python train.py --head_dim=64 --vocab_size=2048 --norm="layernorm" --qk_norm=true --attn_scale=0.125 --learning_rate=0.00637 --warmup_steps=135 --decay_fraction=0.935 --decay_shape="linear" --batch_tokens=65536 --doc_mask=false --train_tokens=353000000
Each number is 500 + 40 x the weight over its row's rms, rounded and kept within 0 to 999. Layers, rows and columns count from 0. Numbers have three digits each. The size before them is the row's rms in percent of the matrix's.

# layer 2 MLP up, 896x224, rms 0.185, rows 307-402, columns 64-95
095:545472479511414522519508536497523461472493542487586501529572527479555510477524524487453554515434
097:523448494569431490470504476567493488491461562533497489471538507523584481426487420527487506540451
116:481445588433456500465432504480492512504490420490507506475461597472485543487449371465503507505539
096:466514491545456488477428452590461479503513545486538521542517534465549575506455494421458522472501
090:514461467548493538557556497524532524420537520518528495528527477474510455409513572511496528536435
098:474506501484420512483499526539564557464556478598479517493496540556482477497561403490515480584502
105:503522489520539401408409551441519574513523467519479506468438458471532540565541584570466519420521
115:365500482536492490494519478546461457453477537460544451454473489527551540481479464490538525494442
104:552494543452508500560598494508485556431524494475526455507475473551538463513502490437472483465555
093:527487623503522512500449553533473568476525514600493462507507448468464464549489538478567487458475
111:480468518557448530494452487517474553523546542490559445481439582533574442471547475453452578463469
083:415484467505534453429495457463457544440533576585548445521438540506501499497486529522508519531435
110:470401476529476512498474520520491516490478450578540483424475490527492544556495519513456532471528
094:451509478519452536534457481510499475399490486487462510466507527528508547482448454511433508545485
098:459600524514478463565516521479573454503494466497421452495527492526496453493496461496503537521489
112:470576510526501543521497502454540423510504502494537484507508464445479433485453434526454525529509
093:532546543504520473563513501461442532459490472510496505457435506539504406442521544461466540531428
092:473620474497536543519402502462463494568450459490452500474599512553520521521496500465520511589464
108:483556522506533488495540486527472490593516510469530527457501466509487447450518516453528425531539
090:504477514424583486519516519534520565490479493505509492512509484475494516464478507557516643398472
099:550572522489554471477498485459509452508500469505486476524497464440514508551498429530549546506556
082:503507445570490455431538455470552467496462568464524555456453563454490504476502501559524539468491
079:506462492498433472479442500566474500523536461509509564463520511530598462524474500485491498447545
082:510462567488532515471541440556508521480525464482517513535445501552570522443477424467526497552542
088:499542477519528505528482481410451535579501529531523449456506488458450449550446605526481533577540
076:447514560506579512466531499490460523512531516448486444566481517482536494492502550579512597454474
106:411466462425503514539497529499477561464525484427498482447505494523517532466479495497540548484499
098:470521532511386494486445459499541486561485527519407461532484494481445527561459525476404467534461
092:523394494485513431465458579506469491483555470456521502531438457493490539535488514490517528456543
098:551491503530445435465555505497540483459513485519516459489463545579519504507406496408448486529522
110:535593524507501541531490523581508507492476495497427525485523506478495500442517538521457518534572
104:506483528484543520552543541535528500561472498481547514414467466476473528486583436515506531510413
100:397476494492503514503435518596574465516491472498484511506413480425520597442403527440534470488535
089:545494526509503484497472598428499509466491472559463499487509470501480536542531457518516542440386
112:461461460451492568541459507463522537474484546480487519517563424465542545493512526499479482508507
107:503457480470497440505468546444519506550526459530538515475510520400522490491502542507461514485380
112:503508502516502527538437500455522548516504416507592463526435536554562487530506489472462472557475
098:502456468531503472429570485552501518518486493572531529490535541453558539556524522488508514637520
097:445522519524511486544468552452498513512554492494523548544449476493536517533550494458483501525547
083:408512519497530449482449527430522500512529479487506485472447571536505479513451525479514498451482
109:520484534467500512443478476455480477487420477506516607517531409566535554526463507502589473527474
094:494511561554456446493504459556531534540531472454587411469504549485505509479489475439548461459532
093:409373488415493487520398460508461491498514509520535511524426550477544452491524435477472514452483
090:473480520529440479533531495474531441505567506563492515472523494501522496525530495491470560442519
117:537459575457550522525501524542499518453470530494511530503539481544555438486446539480509553502557
123:523516495534457519494435478532529576451548472500540463522564527484579474551469499498527555481450
095:526482491500456433503451481535556524433502492535478472516477474554551479596409520542545503507495
117:519520515509497457465538554505532521541471524514477518499500509489422477421551494475488498492449
077:432488497464511473533528482562505523455559487502472475517527510501495454480455527629490575519489
086:499511501429544540496440517462492453501484530518501568473536492573549520452468517505408539490502
109:532505467503454516552561498559446578543438407578433428479503492517574514516469502553535529518491
103:564525518512546499480577519509521497498554461451508480475496455511563555490510572464466491516498
089:480538542551472492490534466549472485592537547523473395522429530449535503490564527442497407533552
065:506522577511517529460517554509490506498519448485536480526508550488525449469594478440575481545499
099:455498468522411452501517447517473532497402461501518541537511464518462487487471538464447497619485
096:554499490475530584559510511478493498508478530540460509425557485514457442483471454491494555512461
079:485597500507464541460513554470478473519495532559438492512467547453434459488496473428418468473450
101:472436480458424513457520479490432424503483479589489469509486538461583532501511577473464424503478
090:540463486523466529515516501480500531531592419462449439470517496513556530497453528569514513513510
097:427526495499511461508510514546510529501516460519468498555534509520565465409517563530469462526511
081:536482487498498531508476480505452502471565489543480542512549491547480533524502475442512509563579
091:546572479573489463496468511508439529475524476518535465510510459463443494485514399485467520497478
101:523530510570471505509515539518538480532522565526518447504575546469474498507450485505406577492411
089:464529539454529522494467454518497469552541509478478522497477503536590508530530514511497467528558
103:437473534473488499497456514578521589509564524589432503494552515423496438447521514470534561455558
104:372473541501509517512545450521447519488469490506477501524443492514480563497447428479452535420507
090:442589511490509515490448506470474399404521464532526536515531499465501514495461503453450546494561
092:468531488550467531426539531528443545414456436515524438510546435472604454501486469482516494509480
108:523586497498443461516431451534550492564451540401560478418449535539493502458468569459461493560539
117:517532482512448474535551504472477541543578517474520449532470548497454422491532455538533482519435
093:542572490508546479509496517506520485526489494535503541545499565490465451485566534496480540426507
074:485509475452514537520479536464437479491433465508484524479483443488541519504495476461523447580516
106:494550517569539498495458524542483586551541555432539436470482535531552438473566584432505495473535
094:464456414466473463485479502512549537492552531502464459531501479484464574483514459497546512522531
100:474521498446442435470509512484547496561532464389420429543441507498522447519509509465486456475573
100:534467547423528516453468480498432564534500426533458552505485485466459458432509466542545571441502
102:457582521435516502550507534452468488512447501507482607462539523495571479531468522478454471538538
098:417504470497532519489508459509423495487549472480436488563488512527460619465430457531477484537500
098:427471525475565519406517481494467565528582481545526504513483442490480491467473515525498523520531
105:507597490504397450510485520554550457545452539497489473438474507488447483485476467484468483437610
086:450455479476564538506441484509506518426491496481516565495623504548509482448502469376455451493505
104:572488461473443490470371480410485488511522540467487570461583515518436534526493539503503521478518
089:548445484559512436500515520465524435553533544507524491444550484545468552537472465529528566478628
098:524410486455523453487467489523522516539465536532463504525443480506517520418467526517523475450496
102:454464472459504503506481489497553449500471565528427506577467457472474604523534463465538467530563
072:532495492583502493445494579515459518535523461444527470574447465510591460509514494483496518524529
091:542488464463566441540539450482479532501517514508533435431456457490555511495479538522493565460513
103:511479465429514497543498472555530495490503506573505487445454468494555520492405502518511501519471
109:536510507504488471500504546452467560447536489483490530477505508499431529515480501519443476459477
104:490473472540422513433564482508498513494542496524615527475461477468459450547547510472496474481465
101:443495477546500517536463563514498548477481514565480504537552474439497491522489522481493495470491
096:526465497534421468484462534440557509501486488534563502517561521517473503520471530497521481511471
076:457539507459518502579530486524443513559540540430535464464455521484578469410463471479537517510456
110:515490469535492489450438427493444460458508527474474459530544497591504543494449416408463431551447
103:481425526502451457515477481524543523530475538446445509487536472577452467441476515480412460445509
093:482411451458454515518625439516462500424543449459490461518502458522449575514495563517455560542407
# layer 2 MLP down (transposed), 896x224, rms 0.14, rows 307-402, columns 64-95
095:472505445504522565474546466482493520498480467508477489573492515478478532556484504473514423497547
103:483532439488478469536520550539594531534530496444516480469471509544460493585472529450465502453495
106:523452559410454538462476558507415474520497469545530570505490574496463509469473422439520491488502
102:530522444459434558521501490529532510457527477486472512424424532579481494532480545495521517559436
076:527426524484528515517483443537535537422568532536472497498532498437489451482417533525512459495532
098:536493515544504480466484438526510477536480510542499499607482477504454475475553565500563508528525
096:466548509497463515485522473501478548512552465548500552477446453518509450446525525523461499444540
110:483520529488555534470520565475486485497543442496494495468527490535476463489537461506581505568481
100:490502478570525456487571518531483454495489462462438438472519493498520476459520465541436555468493
090:507445518538441497511454521504486536476504505521528516509514511522518556454403515441473516500468
099:539496534414546497547472541487513458559506557422452559541548447488507578539521513539531527438495
087:458496535455515476501582506505473473533476593485520490497505511429489500441459563496619473496514
100:470504522564538461512456491553519467473536501528504503474467472585502475531522474556540455501537
087:488513562502461489525553511486544508574452497521499509516567492438541535560473511423463497499506
093:553558481530467571563502468535530506504535460543461473480506519537436524482486533482467466446470
116:534512518517470569523545521504501449507531461512442509501511468482505512527491415468452526507480
109:505506542478489432465559460479500560515465495547542527522448466555488449467499475485468503542495
093:433518568569481531461509517480498473509486514488496531468503523494472503478565552511506554540500
106:422528543534598505493521523545466478588523471483498528474509521496416446527482562477512501491492
097:517503501487566420423508417424547465522509548433415482482485455527534515503554498509497510453513
091:537585487523521498481440524493577452610524464524478441498448518435539557511479501514540530511426
093:473514451454518542546511542432555478410447516488478523472508505463513505466469473522408535504476
085:510461576531471438497500517477502471502542477512466570481508447537475517538476452504488490502466
072:538541532596522578504517506533482521477523474475448488466513467478552530474502496442516534519512
099:526502474462506449534507466450501530559497507512545481515548487486561422542464546511475518548534
087:497528466486546542524507500483505489488504580502481560490571530500527508417511587523485537496489
071:589564585474537439502505473540591506473465517519471479510493519452515458479480530489477479436494
102:535494526450493528439498542428497498457537532575457418527474466546534507452452517461484447493509
089:533441472446515471564439431478506439505493447548443424546539494517560499548443520547477495469466
100:565498470510451502492460532578555524582577544518590472509424509465526463459446495429474457517455
079:498470485472538448489531484401559543493556504416468533551475507430504558533565519478578415423521
093:511530432540470492582514476495605437545582428432488494418515514470429500545452475474449582490498
103:450494512504500499560473534557481563545502479488474503540446450449505560482468546470514408521582
102:574490501532556529545467603464447580440523556492490573514488487510471475445446447454530444455441
095:516551452509480505495515459516532471480494490441541521547419528479453499470495486533520535504555
098:458516599519515459532557491438599492472459470504500522536577529457472567519507485487444438481487
110:451459526485466491447516502477478444453470534509527513424481525434523422511465522492478414567525
096:472456590517510554541511536511512495496426520482476522505558455542549471463513524513504504515549
102:514526522506543476465434556502599566507545529531526593467480550480530483510526491442496474540524
069:482502566542496526517565509506524512525521526552505485521468540500496532516470510525466515539499
102:504552528454468530489445464487562481494512459513489502483584521492522471510521494440497599457495
087:507511473464557452502460445434442472474543503507581441490487483545467548471547478485448515526512
101:458461542464480493514468483583476538519520509550509479534406597492521417487493449463541543511510
096:499577536500431509486465488531555586479535478533476542493529510492496446458530480503520477526478
115:521486567502508504517495484541497467485439539415471524524527502507540413553445520477511598509503
114:523409491425479514497531463434514491573470529490498578530476481481461510438425524519501522456562
105:567483513526447532507534527485503482404527507575527488491458509542469487461502563604551520502490
115:492472547552532513521539472456503429456415490511508499486502538489456542479552482546480466482459
065:484506528506422536463475511500468520451523515446567485491460480483475435499554504510553542495491
091:523522481455537518583443448534529513494533544487521460445541507432502552468548497569491536521538
114:469471594568452566516525400423461499518467391538471501437544484499518495479572461520469499544466
099:545577497536515495494612542443508491553541504545445507530490449505564537481459530541517501512420
086:551499537473461541487538492486442416482500482498492504469513471465473486510511418518478477482590
082:547445446545523499477467501505462532471471435466481454510532505530480509549519506515491438533510
110:497534501522434492487520378495478508497402455516547551526487506481446510468567507528496432566438
095:437456537522532514556476515465484511459532456545496525526488413449503492485510561564518457566473
087:556529514488519533518488521487513460494513542487515519478431561533507473479506531412439556526490
097:575462440468472509480456454414477523470495509491504524502503539423534545471452513477560572478497
090:539529516524564562464495506432460500526508473415426547468456507545448552431385494491438439432491
104:475546463482554516547511542478467461498513483431482544501532449547463506442492568506513543425525
085:469410521523445520552560462509502499480480426528528466500449514384535543491493531511553510499552
090:484532531574563485472519484464422539499492518513527453497484505460482521508456496562497512485472
094:566427475495486458500443553471497500486550534531504506468543524509496513546525512514431535409405
093:529503485399490412530499465481509456472540557526417526466436566523505508499478481483489514490488
104:516471600531561533559512530563497497447485528478435497526507483504461467491608520519479373434504
095:421545481523479547464549539487464525502457463527481470557505486503500464545508530522506519505531
098:504474482534519517422486563512508509484562579520481464563515439450514542540510521526529436464521
102:526461490487535554500539568497531559511507499490486484573475551518554550535496347441497476518477
111:479520505492500455505503483460500525484564540434497504429452494493426469517504510535451538560559
115:529546500449519463489450544492569480473488510461490526452515458528474508458507498565523549499546
103:464501533495448501537483519460492525511475579499613451504504502443471547489493496503521585530485
091:592462496515553468537533440468520501481537512530464466457496557497513504455453470479510470551488
098:551460507527541499405538549523448461544428560588499586527498551536455525515531427506471510521491
093:484529405445482429535539535549511514455505498501505489470489485529548514452531536545509483490500
106:440503490501485523488538502451513475478493506450506523488524511554518508502503507462483451498580
093:490525523454513525475473497528480502555476450551389482474478547511543505502532509597505486517451
103:457576561496494467519536471415501445549455504571506516524488510493457490533465533551500517409517
105:472518584504506549482513490506479521527477510420502461453474495535521486473469477575489517498507
097:548539505504503530474501517442544551557527503514499562489477544455504507521509473534494460548522
113:549425500476576559424591493462500538518462457498544513546534506460561515497516524490482514576456
091:493492485568576578489523559562458535446506449544465481467509512461480518522488546457486524428479
102:458467466514508552448379545502559509498495488464479510532500504502502402499535506496523535476518
099:513562515488476536487446592527470583460434516510572514554507512497524516387564521548493493508510
100:507594457474548475612485477489540616415446521481479544505536498567516465491472553501446499587470
098:524568535545534464468497519520474493474485541478440449521512503466508516537535518479484559523483
093:433429464525478469508500580472419529483530579424570515488500445505554544483506516485487518455464
092:479538521524431460505467398503500572474480481499518497532495492548465489525474467474519439458501
105:484472451514494497540505483508506524508563463578446497430534468491506486529507524533492503486476
106:522557505498522469540470450516384544500576529473498509532443473471437484462532558488459470488572
108:518478473517514508459595447495469575535447461492562448507543506489507514589496530457482434476519
099:473557423485512579505389461499522541450515435508574446552523497515474511536473452569507532476492
104:541463463555431496480522533507500458549519438495501571540542417492478488507482478580540490488512
098:517512515515482471493504533453467504534443469448512431482510515465514531547545566511526439533404
109:506541628452505528573486546549535540455486531476505520478533504527520415507577502470478443504510
102:447468517461509471533449436506535522501456534444551528474501497520617523474496519433464506507543
094:444421488472476505434508491552491422473572391476579494452552531515427519535478505454510581452379